Weights of a small GPT-style language model, trained from scratch on English Wikipedia: width 128, untied embeddings.
Each number is 128 + 32 x the weight over its row's rms, rounded and kept within 0 to 255. Layers, rows and columns count from 0. Numbers have three digits each. The size before them is the row's rms in percent of the matrix's.

# down: layer 2 MLP down (transposed), 512x128, rms 0.0317, rows 65-164, columns 64-127
# up: layer 2 MLP up, 512x128, rms 0.139, rows 66-165, columns 64-127
down65 090:151200159054139060129161130125126061139117167147077100132123117155113131170150153147099138122129155169080158159146172141161141175148076124162128101143103146169140125109155140130089159097086105
up66 111:160133093097192134123153172129148203116180129145123164069143112049151136128138133160097176079172110132172159166139137118111101196128122118137120086167183187136128069120127154154044156114133104
down66 111:137133153159052117145095081091072072141092159102123113168130138166115156106119135099169091185096151113077076103118103143129166063127132149116144153072094096122135183134106083096208101169121147
up67 101:101117108061090090150144069119171091121110177153209128154164120165114131172080147146070166170115067141195140115137125151123107146145144154108164154118131137124120181089167203148088169127156179
down67 100:143162161191166151130108151133123127168142055091078114150106164107121072094169115153171101097147178074089120172137093143114161096118117072149125124164153127135134109134097092123174098141135065
up68 090:134112104113164127172122067118092126070108137206145128102112073112103107101075182169130115101132142148140094191163174165102175095133083118135092112136091108143152096100135196147152127108135158
down68 089:116148137169087131118115176127184146175157103062083097137150173122128163144193080082112125145109098091102153088068093080153116137137178116136141143109170151128105168140107068119089131153088083
up69 105:138109126030100132140123141193164148055160142148150178105121100119140161083126116103134181147147039140146097161146159142111136151095172139066127135052126064091199148119180121204177147109081135
down69 103:136147117184169119141140135071082104217113119120081094153160129126089105170153145147119072092123213104117146111145124086152118095169105121163129109208163223156057113170098162057117122151164120
up70 095:151174120118082118126067174163126150147185157132080157107182141131130155076119151105138104136092112096058118114137168177128158111142142069139129121134098146057190134191098137155164102164137112
down70 097:135084115170165170132226072126098149095094113144145127213078113082144127202116078136113176111118131177197112129094133089169129146145115185128105134159163130214091123089138101152101167138121174
up71 110:159095096135091145093182089155144102121184127176138209087133153110141124138163131208112157159128138141132060154109184171170181134127165138140186162181126115088191078094166142131138118129088116
down71 105:106076133144136108134066099139188142119131138156095131164148161129121136099142111121104146098059169176052117145141095093164108126143162131105095078158190163126150108049097123105126097153149122
up72 089:103112168142143119164158134087127215130086116169116162171109172164102184149097120185117096163096095136094162079109139167093098097152144167103130081102128178087110101186104133126115058115107180
down72 089:157137129109144154142122099147150050162163116124113159113127161108126083156123137112145125132180166134119121178164060113132137135102144155181150120132146145161103105133112128152113166134157029
up73 113:085110100158076112066109108164114104148170136165121143126129095117079124134119138201126087101147104067093105138140135118204131115153131094070131126148067150106124068123153147135113110119089088
down73 117:132192162128154124202108102172133148130110154107091107110126175148156122079127141126160142099128109128175158112087135109089116079091125143133136113118133105124148152130132049154216117129148111
up74 095:115099139116090106066118098182165121122152198153159165104152125140127090212099129182114154085092082128157121131066105136157160184143171126151159145111139129152128096132114118185086121127101121
down74 090:109106076188161140178153082136135132088123120109182036117162105135165147106118152144110151084173108088154135138143160182181155074131117166097165114128070122077137150115121113112182113124129221
up75 090:148130176116175166147186100117151089146151151222102135068151154086115128158147133156111090161132150147173063127177187146173121153150159172144114133182110138150133085181090123170136105145152131
down75 086:145094197130108128172044112093096137153057138166108095081128104141108170143156125147099115135059187087160145093190091159112147137134071143137123102160119077096190109138149134142167101087160139
up76 120:127123155081136110162107148125161114145157116181120171092109062103180133177123093128129142127061160117127076150153174109163115148182155179149153110209133129155125103183122112143162093105122140
down76 116:110112087170108173117128097138173114131087145115117090137157205156104125093131170126083115133157080141150163127082125134051166129087142066102103124074090153142137148074139162111125165173105114
up77 100:163174113078155150155124109094151149147090167161108154125120087144042134127164137086084104132091140144104112171160203127115155126170149151142127118153128100131133114168162103142160122196113095
down77 103:096073134159084102143099154161092092119171109096108108108134145111211124118098142174175144131134118095158126106100068134139128145117145099152131139107142175119119128118128154136119116062156144
up78 125:097102168147147130158157160114166129131159177144079150113157190110137202134134094094149142133106105115129160121090143101141090117130106169139138076130197195110187069164141131137114078081078070
down78 114:109188138120112082080085130112198098149138100131111109112176066150159139098054148104174049130167134135118119110146116133168154148109154142144128128108103127191171133153114146088136179171135195
up79 114:074103140155174138163093193127116124155178141147167201109122069135171172076162131143103143125108108087127140132142106144139099123162142183146132184125093094126155176116157128145129109130178147
down79 124:101122153151121200144142146118147135122160149110152166121151042101143128068125089145128085129091132055085145119085113134134123124108166222165138165138137121099101199129185117104113122149169106
up80 092:077094133110113166079138060193089079124217107073162120164170125148116111151112076156099156086098114133120136185086115207128131152105144148115158137104124139126147143148070115175146129113137112
down80 091:090098134145132145163092099156114094132108133115113105115113146134078106166083187161092121173123151124150131110118170127149166177099111110130094135163137151064097101159117113109138118153113170
up81 103:131120106105112099188087145112110077107162118092115135051153149150146144074153220142149149104139160139136101081157174102123134094153102153162124106087151090097127109043177113150149122061093144
down81 096:136127139132122128092144121133150171143124135166164121176109095114080072165081016115115110138109107133104132167099063155138103170107186087106115124156134178167133144214076136086108098162145127
up82 082:170142168195165103113130150197104095158064116137123173119153105131097136189121140107170127181131147113081111151089124186119131120133159129152121085081089158043180115157096109125103077160150145
down82 079:121128100146096157136150158115103178133170152170161176149136132130145175115103073141118157097119148162143162119135117097157147157135098124137115162158102094192159128142119112159120125093095096
up83 086:156058204097146096027099135085143132126128062115110153150168128165098133127161193185076143088120118115081126096111108105191129180181158136181121057086122151055110063129133107127137106100121163
down83 093:107194106130128185139123135107122134123170180153173113108076110104093207122121089115137143173128116069146082192094115090133168146066138094095125094159133058152159079116085167118038117155090141
up84 107:137116166163134138121066158105163125060104062158141156150153137138124150162093115160099149076110148057094093178162143096171119170192177090103096174143090061084112135111130186109124158127172141
down84 104:147163092130170173084092097140118100107139112104079110065078083112181186173125140100142148160140165121105113086147132169142108104192135124124105121160115101148151107118185132098141137146101152
up85 096:103049163133134117111107151118218126091140083110140151121155141154174128122104117098064143124166093065149118124155145121182053111156157142102138132114145106169127133127110112104105096077193163
down85 113:123159117099141087148140136102155094132161163166163074119142088137143151147113116114077158114062104153135150153085089074147157082133120191156081146136122126145097174128091150149098142184132094
up86 084:158140135188177112052160123103123138145075154161112126177102127193134147171151118152181192115115115111104145150128091176185096108120121154148105139087082114136142142113129146167094134167163183
down86 083:174122141128123137068148093114159151112109101080142176096109121160113133131146102101118076112117141129131185109123104102174112137109112140123171100082118093211130113098145082121140112182122092
up87 085:160123092081130123132120129119119104087080171098147149141132160194084120193140164092123153113131105147106081123125110124102129140196166136044160139116084133123101125126118146149173116121114129
down87 083:123139185142167116151142159118151134194144070150103124124103069085180145102107083150141129134107112075137162142115147140171164121078087118183119126142165150130158121119143119146053113147145122
up88 081:087116133126148155095153142147099083173130122148142119111197071049125142105117130127114168123124096079164117195113129162125176099140141184125156117147062124128150108064165161122099082165152169
down88 084:108132052136091094095099117131137099145153157109126165187163101157150179093089116163154148166149137171241152118108197105113158090157146161101106152074076095137102063096183086086170092108152092
up89 107:103157183134109147192106097097110134114161108141083170190118155124173100133128025071150145130108130091080173119164114139153112157140139094075134092151130154177172074122118092151118084099122131
down89 106:153135152106112130216111156108068144064115153126140141143191139169156083113162150082149132152101151112136153148109204148162094164132116074059161114167115094133162098132133109094103106099146174
up90 094:104147119187109118109135134146112100154122124115078114108136194114121139173157124112134091127138199069066123093066165158107147131072129133093170068202109209158172156162117163073165090140123101
down90 097:163116163097141100126124140101130142112126124155140147087137090136140131128128159128133114129179063173130102183121093123123143125136155145186115193097145131091107079087133093191133185132103155
up91 084:091105115118151108056140087103107127166122112092131111161105153157067115152145097078126160082122147103119160091172096115085113063160090200158016124133121101065116156123138090150178136116142173
down91 099:081091173152126127110148125131101105142176130048137174111117131170106150171123095117109105078155115048128131063141105126142153104152132139122133113177106120134149127124190158129152078100175109
up92 093:128075116085136126150105150120095119088089099141130165087168121132105147090156110158139136149125165076094060171116085094136116122185111149127125105134091160055147148144153086092157081169091122
down92 082:072128194120092143176139130142148115109143135080122178117146138151132107092139149117127087164144149144119128106135144109130106133107186174089137119154125098154134098110159121046084145104060117
up93 080:108090169113068123157182183179198172178189162190093186142165131120141128137113171163129153111153142148188137081135141106121130112089137132074160135188155148131147179162133169188102143123121141
down93 071:145131093140127088162163136157144172115129074175148153136185195164081142077151134112134120109156119116104146123157086134113122122174172085097099090171118092150155193086188178119069128082136148
up94 081:111060122107104104104160167137038142106150178095145170168145109115109087131136138095136121131119137110123090182108068111084106128122090184132106150178111153107113170083089162136072102126137185
down94 079:156175140144177135161106063104209095147100081124082116086112147125126154114091112154135133121135099126103139083155172109149144119118180054138136109077137097170141086150149094118181160126124108
up95 077:095149178140140139097171138113156128210098153105142162157133161203165159145119171143136137191145148068178121104113107149140142124173118157070199134148138145169134131130106142085125154114120097
down95 075:157092150188166143153100120162099105100125111160091082103111151079107162132142111150122150125130116215097103174110114112061193158052104080188080192156142157085138132192103123145125131086121161
up96 090:095078125174160163097142122090176121095115154199157138143107165211150063145166132154108125189131164107098118156049158154129153099148138100141121138181092152141150122158147152112104122161172129
down96 090:093135134093126111112085074111119164100148167159140149170137092153103069094165123122105083144159114141116114079103087179110097075119183155140150133091117105123119103255093123148105109128112119
up97 087:132124095177136183117117145072136122173168112138111202081115162201151127110178153134167147142174184080165143149046143135120206131115157136117160154177136144132129153189155143147182107161141123
down97 090:078149084120140133078128095097130159181110153203122172145138094168100183148151103130112124102152120152110134079143144189150162186151100175125085137106193187168066164128107172164120097117130186
up98 115:080081085155098127109112144132161108123097100097167127157105108125151089136102108208062101114155065135120132090113141168146121155101078136096145175140076061153140142082124141139172148127202204
down98 109:162120156116085177128144112130161159145158164106093120092188182121167135078104156145085100136109133142176085072156074126132090110167235152114104125144137126121092140178094135082110113140116173
up99 121:167105147151117086110127197135101100142107125075146153164146170131101122135112121129196211143159160169115146167092196142170133085184103143129157142124165080149101130055123137092166075104176117
down99 116:219138124130118117128179139104124116168102151142167197138141087096136181172096209114153093181169158117112126194095121073114168089142082107125112112116180136133151116143108101123108103119116097
up100 101:125094181190128126148115168085106167072086080084148164175165199128122135117123123106098092115053078092104160109102121183076114076140117152076109180102105152109110120140167087146176174114142129
down100 098:109171113073133143116120123151133091141189107137093122082074061105130142122104103158182124128166200161118128122164150101191100178090164067153138068159144107136139136153068182124054110157126112
up101 110:123140112134140092184176064128108127132114172123164131143114121176098135148172186117132067121113150177049141110168066140134192147096166134156161110074162176136140101121152159131085079117208164
down101 109:157100105149109158080054172121128123135142086158066154138166161092161105120090117141153198115125133087193113161089198129110047139133099110100086125175111105146120146115099117160148184135041098
up102 105:161134135063123143186122159126121128147097162130133189149077079163160163164157165100137121132106172144105114139180113147115118139196142121134136173124150096098132142116137101143145169147126088
down102 106:107118109172133109084129113143110119110168108150118099112175190101105096096110111202121132124145085139144139125065157128152139119088113126117126091157101164156131128126158164126120081105124191
up103 094:127124147007148090096125106146113152087061166148064155071108085104139099141106135128126133137038142088099127132124086135116130110122117127205168090164136175111118092138115137121125120138096162
down103 095:156164069204085176162154149128140094111184082099164105136090137130158169138158091104174146123217120157139109131138153098126139098106178107100085130062145068126181178139134124127136121126148112
up104 109:115074105090122075132101166170116102138121141101147078119091149133144187134121181130211168103134112148143141108167136145124109102116057129104102103102137155151103093121102147147179049143091126
down104 104:149170134124122095124142115146179155151087101156115174144140111089108104161150137121085139090148132143093052165091151099147150129098168104096125172167137116109145118116100110120085161142120103
up105 119:166157080100072163127111118110166144161115151161087138138097140123164133210157166119099178162130131180163103134078158123123098157092143127107160144121134183165123125114133114142194101173074084
down105 137:095092166143192101169132133163131111094135125085168119098175100148100107073066120149134070110138132088084151124171103114120151101180112108123101111141131098080147129136109142105072147078184155
up106 096:114108137119143106152095131129180181084150063156161115117179058071121110114100137097060098112103158106126107139090126111138122143157123171112116121126092124090142130149110172149127047099128192
down106 098:130170172107149127115160109139128111148076110082158148169167094142140139113082107110130096084112172118039103148142130114160144074123120141182114131131077087097118137120117180153162141084151181
up107 088:072126134114170122199123173177115117147117116120147151160142131178187144115119120113169135176121160091113154144158194103129109103133148133063116125164087177129118097141136159142090091087043087
down107 093:134133076138159102105173091160135130142124092121110125192177137130089139119121129158124140102154113101158081113070077077174163157123142154122159170123086139167084139150190093076150059105127119
up108 109:129159101141098074161091131185091104158134109166132093185098040070118137171136138117135126082113125107138100109190110099121143129081120119101134099149117138160162102115157161149085119084051123
down108 110:098095142097159162112156114113183142076129152116095149087152191187115113104128135138155157133151139167101154139068121149120109122144143118130119164099137127089113128148088104126153125167197148
up109 077:136136189120153130138142156158126172154133121139154208186173118169166161122094163157123186168109109133145148134149174125112114102213156138103141182161111145045166109154188132141148155153121097
down109 070:131084131087146084100138142174067113126137092141179173157174131103138132106115136213111152141122074140159133109158182135189088132172146095089128177152094134130163134170174107129118106162096160
up110 091:131082083199118132071126114163095106105156120105083096132165133149117134070118129185089101151122164086100150154128027150123144156142096114138114146110136110168178088106135136096105097128144174
down110 088:139196170062129136187133109100184157163113143140163150108082095106146133177155129062173153073084108148137110110102210104133124096094164120147150103177130149089094166123099092147134142107101125
up111 105:152097102070113097151199154183090132100120201172128133127160131101108153196145127062116132130087177147106121126127089078108155172173092112124135123135134185113127173072146126148084133141149161
down111 100:138175131156137138155048111067184105157164038080116110124075114144095108073120134171141131095154092094146119152138188143139096063066168156132121131140108079136140090162127147132181121126110094
up112 096:143134129110101094170165139100128139166133121091075176120139101080148102124166137128123058099167166109098153109087186127149174106137155112096197098193172195094092098146110171110138147104127064
down112 088:108130138111140178120072115127096100073122147120150111128136100170112168142092124116126210136082107146133112182175053140079097162152131099153056162068134114178164155129144061122114113108117206
up113 154:141097116149142119170134145076160127122089101060083169146124120137105122095139161171107122102138152066130093107139134075158115176120145094075143125124106044141117144114129107130129124154087146
down113 126:135123137164089163116160126070207105145123095080133159170135152141107081115158158143125109171217168102172095110162129104154116255127175097111134091125102077169122142123144091114148115148134133
up114 102:109102121106087106196123126164076061142113178167144115105128152102110105147169161121150153125109190160062145060122134104181177177134112152116187122159152142160074159092105118168096080141158111
down114 095:120163130117173141088139139109191201127144085098133159149107135134157151134066109145140101103170083108186113197163128140057082091110135117136090127101126120087169120143176164097189183107104135
up115 097:149152095059124126165134105138123088100121131223185127121159145110166106146126116125120129198097141154109140102136131146133158172112222131154165137158085138147076132160126142143184088080169118
down115 096:151152127094137145108162147136164092124153135063130125149106091121087138105108174137160121104127153096118129102098183155081120129128058155110147112097152169113158120104132135133068134152121081
up116 088:151087150136154099116115045079101096110132130155126100144156134141094132177129116142133066118141158073128068173116155154149133117101170165083133138053063116130148189130124156130117114173199132
down116 083:213129147137149118184144113152145111132101124123164131133139120130181155191132075144134100141138143119087119162157152148113131177122158193102111159070095041177158095149108138169145080128050104
up117 088:090066164137137097121153113125164109115179099136160130158113197152111076179130141145118128115139120099212145174097151181136152163144129112178118152156132094206128171135158125092138130137139108
down117 094:149094116139129104177176143159075146119132143132120110125071169092130122169159103066117169041150134131137195106097087145156161133116167112119105111134103138179111096135141120143101136112207148
up118 104:177065159182173188114106103126149150091184091121067147155108128144123163092213154150143140109173096116149148162138159104173148133180140133046128124125163092103183177129111139174192080115118183
down118 109:120119124139133187129144141177107099180110118121153130097115145084115127102145151168135134129103150127114107153145173111083119120060075069172187122091166171135155152131109130093087133126122085
up119 083:087077182100127132111138121113125127145105091128096223167119110146153121102094154133124122125110165085131087134129132122162138064164110096170161110108078125098154140121109113111173098180115085
down119 094:088055097090094102118124130185112168128120097163109188140138109138131093142098096115168141113190120118111097116158137153129085164139156120091119122112105125115114143182130109176119173171155143
up120 073:126083130139099100143076149047086098089163135102114178100106122145098165092122160132140114056142171083075104126139141125148163059113131093152199112144128089074104157095138132133174064118129159
down120 075:183124090154165156086156112181105155164079141160147100144114103083118112183113101140118150162106009183089124121120121180122159168114153164124084131112105145152124098159134128131118155142094141
up121 099:154150150208111201145133127119139153129175111096094203139146122153152206150113130109156113081154144108141069106148162085174120134136177119116140160156188166197110034155164138102187190150105135
down121 097:142132131087169106115114113139076099126117099188159136117145141113129113150179103110139167196113101138088141159133154121101077102130170132115111108163137099103120168109129203141072136151076102
up122 082:078120165134111142074166151105122150156098082163137176153144151113190132153167120122124175157147184087134136150108123133105142143140080173038193150143143181152123181106182115136114135124085081
down122 073:162104142148155127159122111149099096153100150145153083166150143148121154081095124135150148093092084232118131123109165067116142143061166057170112120169106121097146103172108196101159090078174142
up123 103:145096108142106108091125126111079084088136148102132072110108208120114177088148160163137091105089153137091097096118128112086081094133103106174171177140124131117137123067124133086191172117138103
down123 117:093137145114151138174110128143184203144093100170132168158140039119135063147099070100097151151143107150161160161134104127167158143126143125100089069090130110132122149172127099163089086143080142
up124 103:152091105075133098171139171067112163118125104137076209126122114108174127140094153096088134121176187146107176135158183110082179100103125174135142093129118187154092176158188140107130141136114158
down124 098:074173161169163140117107099166191106119136090086161111120141138157089152092159118119147149088138076104138083142099074105140096143161147115122159188160139106130118105111079140203092090130154103
up125 104:140184120070092105185096161127160143076138107187161113122168119124166114130099109151163137164141036145180129159123115190161116190105170122132140181104102154160132154119152117129137131142180114
down125 112:142081131163150135064161121150115101176136189112081136138124151138082127152176141136114121107115214120075131117134142103110146093188107113115108093172166101116110122127119193135138112133060153
up126 088:160176159170154113128108113091122141164145137120129173121124121111209191155074166148090145170056183142097089123166135090108087105137184138114152108109125116146167080163110099095152115182077153
down126 092:162122165070158085132128125116127136122168086134119172184076150131164110176134118070099118117074117140065129135162087145149136135179144129099164165127135075087062156127122105166083113106193114
up127 105:174145139113158136096156160100101139080126146183128099084151159102127102133137110123174192159141133161143110199125210113111103140078092090117094172170126172121180107123144147171104138194116083
down127 106:062102082150109143192097099148125141161129156112105184113125140127142172139085127152122109112152121100124130093103020134170166122143125183135205091107144064123134173131097125115143098103192161
up128 102:116067131159165134184157105103172150121123099156084174136109149092199135124097168154151139146156094115150118112066158131154136137128101060087141127098154169134125110095100175130145171186144098
down128 106:149173121114088115090072135154075118128163173088163118100156112149033118126138089079117120123124183132129116165179109112094106115114151189160150141160112091105124142160156087139106085074138162
up129 119:172122133095125075170122106119129161117109123168118178098135120108107160175084180088128125146152111158147128049159168163139205106076161055117151130101154170128114096220117144180149135101104173
down129 129:128144133139123149100131169127118109130132129099114095157132115137151096105182066162120135111096151087127128197098094098106063156170073226137142132178113129126123171069170135085081132166160068
up130 093:154111114109132106144127121167138099114053188141088205065111146115100068153076142103095143155166183076148109120144079101134132099169112089164204082175130176112097085109138121198113163136092101
down130 098:116137139142107182147180127083138141138215082147183097179156114103159193123188124133160131108079080170124166140099166146112129155079165143079087149101103085132194198153149127083126067119161164
up131 102:117094100100103112187108137144148071157120094156083143130093118106159142091142138128120116109156151079101126105127140112162147154058133100156173120082160163137193134128146101104100151098076149
down131 107:154189142134133132080143101151093168093137186114185156129146121147126123169120135112124166153109128183117119151133083117109113107173110147097113141192128089096099141136121154161150119178163086
up132 109:082188219111151113057147127128137160168101163134106100157155132151201104144102187168177132204054122118125138135104086127132120092141127114171155164118079153105185088157117106129115153124127146
down132 098:105125094146137178119111141161162170099156118189090134139089166126170182075169117064104163118149122095166161100076128117132171136194097140138170115094080118126173111141165082145159094165124154
up133 111:113111150094121106081107137185168099138114109158127133181119133147123186133178106137173116028111099159123104086174157165177111114121163112128143124115079152101039135100114104099192109119114123
down133 127:115139123119110137099135150200173138120105114125182180141085142131115108107129078077160153060166111160164062119146130118121089123098134117117173088151141180099043138128114137104170133197162090
up134 079:155100126111139149117148120082162137124070136145180153151108116161077122121151159106118154137103159136146082133133165192113164142111181160067116132173114120140113100161147188217141091131149149
down134 078:096192101140142130116126064155154146114095182173136127157149082098111146108188096159122132190156120108137078071192108081108133145139130134163111129142154116170106102170115106139136104101144079
up135 090:165153113189133119134130131120123164158117123146102150137138101087123113173155128104155153071123167162107205090104120106100149099104156218076123133125081204141146201188168106111152141149103132
down135 085:094100158084116131134156130116125121081087121121180138152170175152153102135088134169117130168130131138130115145116119109135114129180081108203152141156165111069111057037122139180152146118139164
up136 084:173099126087126146123195132119139160146152148125130153195198112167085183164144159134104132062102094133159155141136097138127167145168103173097141132124138155064130140143148129194130142158157092
down136 083:115161130174120119139084134106128097116129106144107130055070147117149095117140089095151159170134151114101084119143154108144086119065153082149127132151145099201132148095163140079108108110095161
up137 086:056150118146142121109099103149082129182151104127132117159148136134120130117141145180159106163148130076159129133067063172182097112195163132111156118085121146101143118138154125155116143154171160
down137 092:191078146137104193082127135139160083090112133131157118105092146122103114124124139070117146099155108167154124131127180105063164151077116164126088163176098114149108141118118125125142122116083099
up138 085:100109107092187153076082150128102102109119102159121128117120138075087155170167056193106129115111119091112147103135133149149084114119147108065110155114141100126134125088164121083131184130119098
down138 087:118146149161086117196172131106153121178129138083133117153142089121136108101121180054157098136159146169140095148125100073132140143158083117174184092156149162132109104144061126161134092114092136
up139 106:121110138120090086114180187103072105159153158122119178183163113116166208163154106118136133125160187116133107090125076078123129106157075132142148163129134164105065094107119099116097068139075119
down139 096:175179127095123114148190162140186152102124138119104160122102103109090145195124110114149168093125126141138112171104207084197117075051132169090090130125100136160140125131175125116115126134149122
up140 120:160119070163147131158076105134109100078139120139075157080145099080083140074139115104129111116133107105067117064099113085173162121148140100116087070173089154133087064135135168190117081125121138
down140 120:144088168111119109120189160103115138165097135128164085175082138111152119157097124151143137094094095158152155184145116140063076121058129110120161203071147091091160192118122074065138185101165100
up141 090:166087096073104105137102113127120123095104143106129154092156165102132083090090197115132168162137175165115123111056087115125140170190130155079136134136113149101085121090147125189191152167138094
down141 097:076139167170157140147171144073149125182135120153140113165099106139126170187166075130123128091143062095136119158181172136130150087075124101170129127132173109150184145163117153061079104092145152
up142 104:130100074196137091145140129166096099153134183125155123116110079113086126156080170149108103114169128176101080119114129135053157130183120104069132088174100045148180154110140191148078092143094137
down142 107:126178148041114151128115143114180147113119069157116121116134173133175121098178048114132170144105141086129144161129110092192125129064122126180104182115159211119096112132097063111158170130140120
up143 071:125159150033158134100124129151117063128155090124125125107103124161155120102183177073093114160115164126129106179114199194125126131101096120132132121129122102155129135150100113091177131109115115
down143 077:120084132161150115127101162197122159077182200104132193146066107142087133190140100132089144143121150188129145150143127164118094196065084076171149114092160090161099130132109056158098154156180119
up144 093:162148134062166090193138094143107136093092114114145152109111118147089124178128114179137131136000150148118067120187163126099098185079134138118116156142104142090121147099169162111105109112106134
down144 092:103078135167071189097125141122176094152139148142123097116158129083189124087158137105165107143210118113132210144063114104145156074196102140142154062102165146156152082147076097127146139161154154
up145 116:116118100167126143187117132129102182140127124125088164105088126121116120152114146120158124091159136113095064099127167111088157157132188100127101108168079147120125051104119042119097169207090159
down145 155:135168153098121123068133109140171078133116122118166103149166126143118109112155135118095110150096108123158161163129088126154094108107061170123169133074170112164131197152119228159146102041146083
up146 092:137138138090168096129164184140177158151134131131134193156100213101139141174115203178138131098113117126149118131146148189093152132108175167126109101160151154143137104066189175100116149102129142
down146 091:169178091145183086090096138129117120128144143178135101170136179118171194140110098168143191180147152095142154092124061120091100176131111089151094116116126065112118121119148081121115130109107101
up147 091:113159151136207106138177164118102145130033193125100119094130080146146138111150117086127121101129147080158105206164162144103120082088116162129073097130119075207109155183192107080122120115145123
down147 095:177123109113057138132087146125148097109193074128138111119125158119120137148121168143144156155113147150076154074116138121123145162149161038125179175154123159061137106080052156209118130114121138
up148 087:165116169069098103121124123123152106107070114088090168141161136146096135082146180162158142118113129082142090138116077132171114103120130084134210095081078166102133112110106079160098133133101105
down148 089:099134090182174147134148090083092140132173155193126072112086132063195140154101098081091113139142099185122189165104173143079142138103121162132068139140169116167121153105147151074140132151161173
up149 107:138117086103129141159114182122104131136199115086109140063159136074136161162132104129128160049155160080154138144125121135094098120091150137138154171203169161172141149111121122117141101108179109
down149 111:132111173152101102107127102119144115102069148174140119170101099158104128119098163107156088199097104191086075116122119145184165128158110117116093097034063098088116106135112138140112131152111159
up150 087:148137090120155164182157167143208110135050124119110164126153178127146085141140144073126156136156194135143121138067195186094121067112123122112142070130147114129155113101178177120204089160149142
down150 085:125117128141151139118133130089109069152164103190172119210110132182114143163164109222138111147167094141158150165071112135081128152118157130124130140151137146100111158160137151173160134111094175
up151 099:090100151076094098122170155119070124090074117123093103169156193134119080111094134155102124093067146119141110079084113129141104067095120085109164235113137161121157091086090120081145120095114107
down151 091:100134079169150141132044090106138092149127144104147173085105072082147152130104143100174111181202182148081154113161079102122135124133123162129116035123139075124094164155157121155123145219133131
up152 107:124106161082156092156138174172111078163105204186112117087111120081096149105128122119128117169084133092145104123154108104114094150107136224121123113146172190099116167111123113130124143106105117
down152 108:143111122142102155121111117095139173094148025107119113177165152148176133155119142138144112078152108163110120134089149180141156123164114060139118123112102073153114097139131181093159134173193140
up153 081:134105110094091069130124121149131104109157149123061156095142163168145159085177180173136152102091155071094106097117158178131126131114113108087152124090145179067135131121126163166140130094089044
down153 081:133169138134147129133126081092104141135137056120172116144103153129123101174093071141070084151128098122105070170143125124127135148096105169152178129149094134223141134101130072115119170138102172
up154 093:170166116126097106148147143142103144144130107131160112105162060154167067141113128175160167142168118119109109134170186142194144115099136058118184165122152133195164127135171172097105141195135148
down154 097:177089102130143115151197061132158088155132132136164099146112100081113088099117159077185067170144201150165138115158090132180093126154091118146116115137073174110108123161114089113063118145088199
up155 094:157160110081155085154144120085144150130116130132126175101124130153085115169111177066110109079101121159093138129192159165123158133129136111184137048126173184111147078140151147132072145105110149
down155 093:118132145157106190124097126174124087109152132116086118155132128097198144101161081182156191162150115095128135137034048082094094111099141138112150204141110104138110167133128115166144116164143111
up156 112:155100054104108062173120084135098109118146128207121131088099070078129089147173185105123150093140170159077118141102147102110137142136131142086144111156130079141117128074174102153206038158084108
down156 104:092109172142119206122113173117183148144119133039105148129117182163123175131071060143111121161122091106147099132151088127154143116130111076167124130107129198110140142162093174104036177110164136
up157 093:122121102055120143247125118140098085101111169145159097148134125164084140094130140099116112131070106161124091067177119130132130136117154095131078140115139145141067207149132156108173118090147101
down157 100:127113108198143093037115127156168185145120100124089163119108164090163133173106148158156145081128170098130130172061130110105163117114097134120184124142124107100159072091112154164095149165087115
up158 081:113100107096141141103104076076121140067139119115155169063130150113135115112131154191130150124102124071170107167150161092154106127117148114151121179116097119114195122060109126128165129134163141
down158 088:090087122156124142157101161083155194104144196162116118131094111110100165125113075145077181059149164105117117142150132161183125130122122111087115113099093183155192066151109085125155150040161120
up159 091:202125059128115116168124118145102084140107087176073138110145077071142133138092100171115117118151164094123089119143118074135129139101164185107136116129101155053120151090132154164148099153127092
down159 091:073146177131127116110150153129160174128127178068166116136093177176124152114194160065120166078121083159070151141137120130123123104161065081129135146159154083163152155159132109127090123118124155
up160 105:152137143131119114107184156148078160108107181093179110145198132090180127177113104126110199150168151105138060196174158115107163133127043123131156117151130150197156107096161107121104160126148134
down160 103:128133102151172122142081136123145086141130081198065116070054143142113136082161161149151088117084109138107138093117100149149117109109215154139111174126142091064131174138103171150139096139138136
up161 079:120124160136111154170141189096113151192136170150099130136185170179108178182117099058096083105062150087125177101157158155114176094089114146145134143160145186139180137157119145132080174090153089
down161 085:124131111101140099110122109226123103034117045110120142089097131112165109092145174168136167176171112173136117124059099156121110117158184116146124112083104121132102098149116128156177114171131180
up162 093:106084139132067122152168151107113105148127092111082168093075121101137128117078114111113105092082178130129132096105133161070123147135122123135165100178103150085156089082084168176112183132109073
down162 090:156204112109151132127111124139111158123130158150135096163192128146151141170187147132137153158158087121131100180105123085138164103112117101122073128087160133188093142160175056087160064090087192
up163 092:152112092164204093132165118149141189151072099217112095070106093071158088204142155106131113098146183118109159132123186136163153115175133096071123089118132139095122134097171131176095104154111087
down163 093:126139164097039185138070128115128060135171160032121173160168157174080172067107113138127165157100089111162103133133074105087105157077135174149170146146124115135134116140100105087147128099126169
up164 076:097073156080087120148103134160079091141063171124132175106102149127202141108106171140164131106072120126089154112137210116117177111147176166174149095131187186131132129128081120112120076135132172
down164 076:140172125115142141084160107129143161083142058160164140120092164149067072150109116112133052196079076162107100106159136132132095161138118127070144113085147060130132115089152073089107187175175102
up165 109:140140114120151125168050147157132137122104108111102119103135174076127065199131146138117099120148125061144119162132157132129184092175180135143146089136142172091129133101166119150145122100176130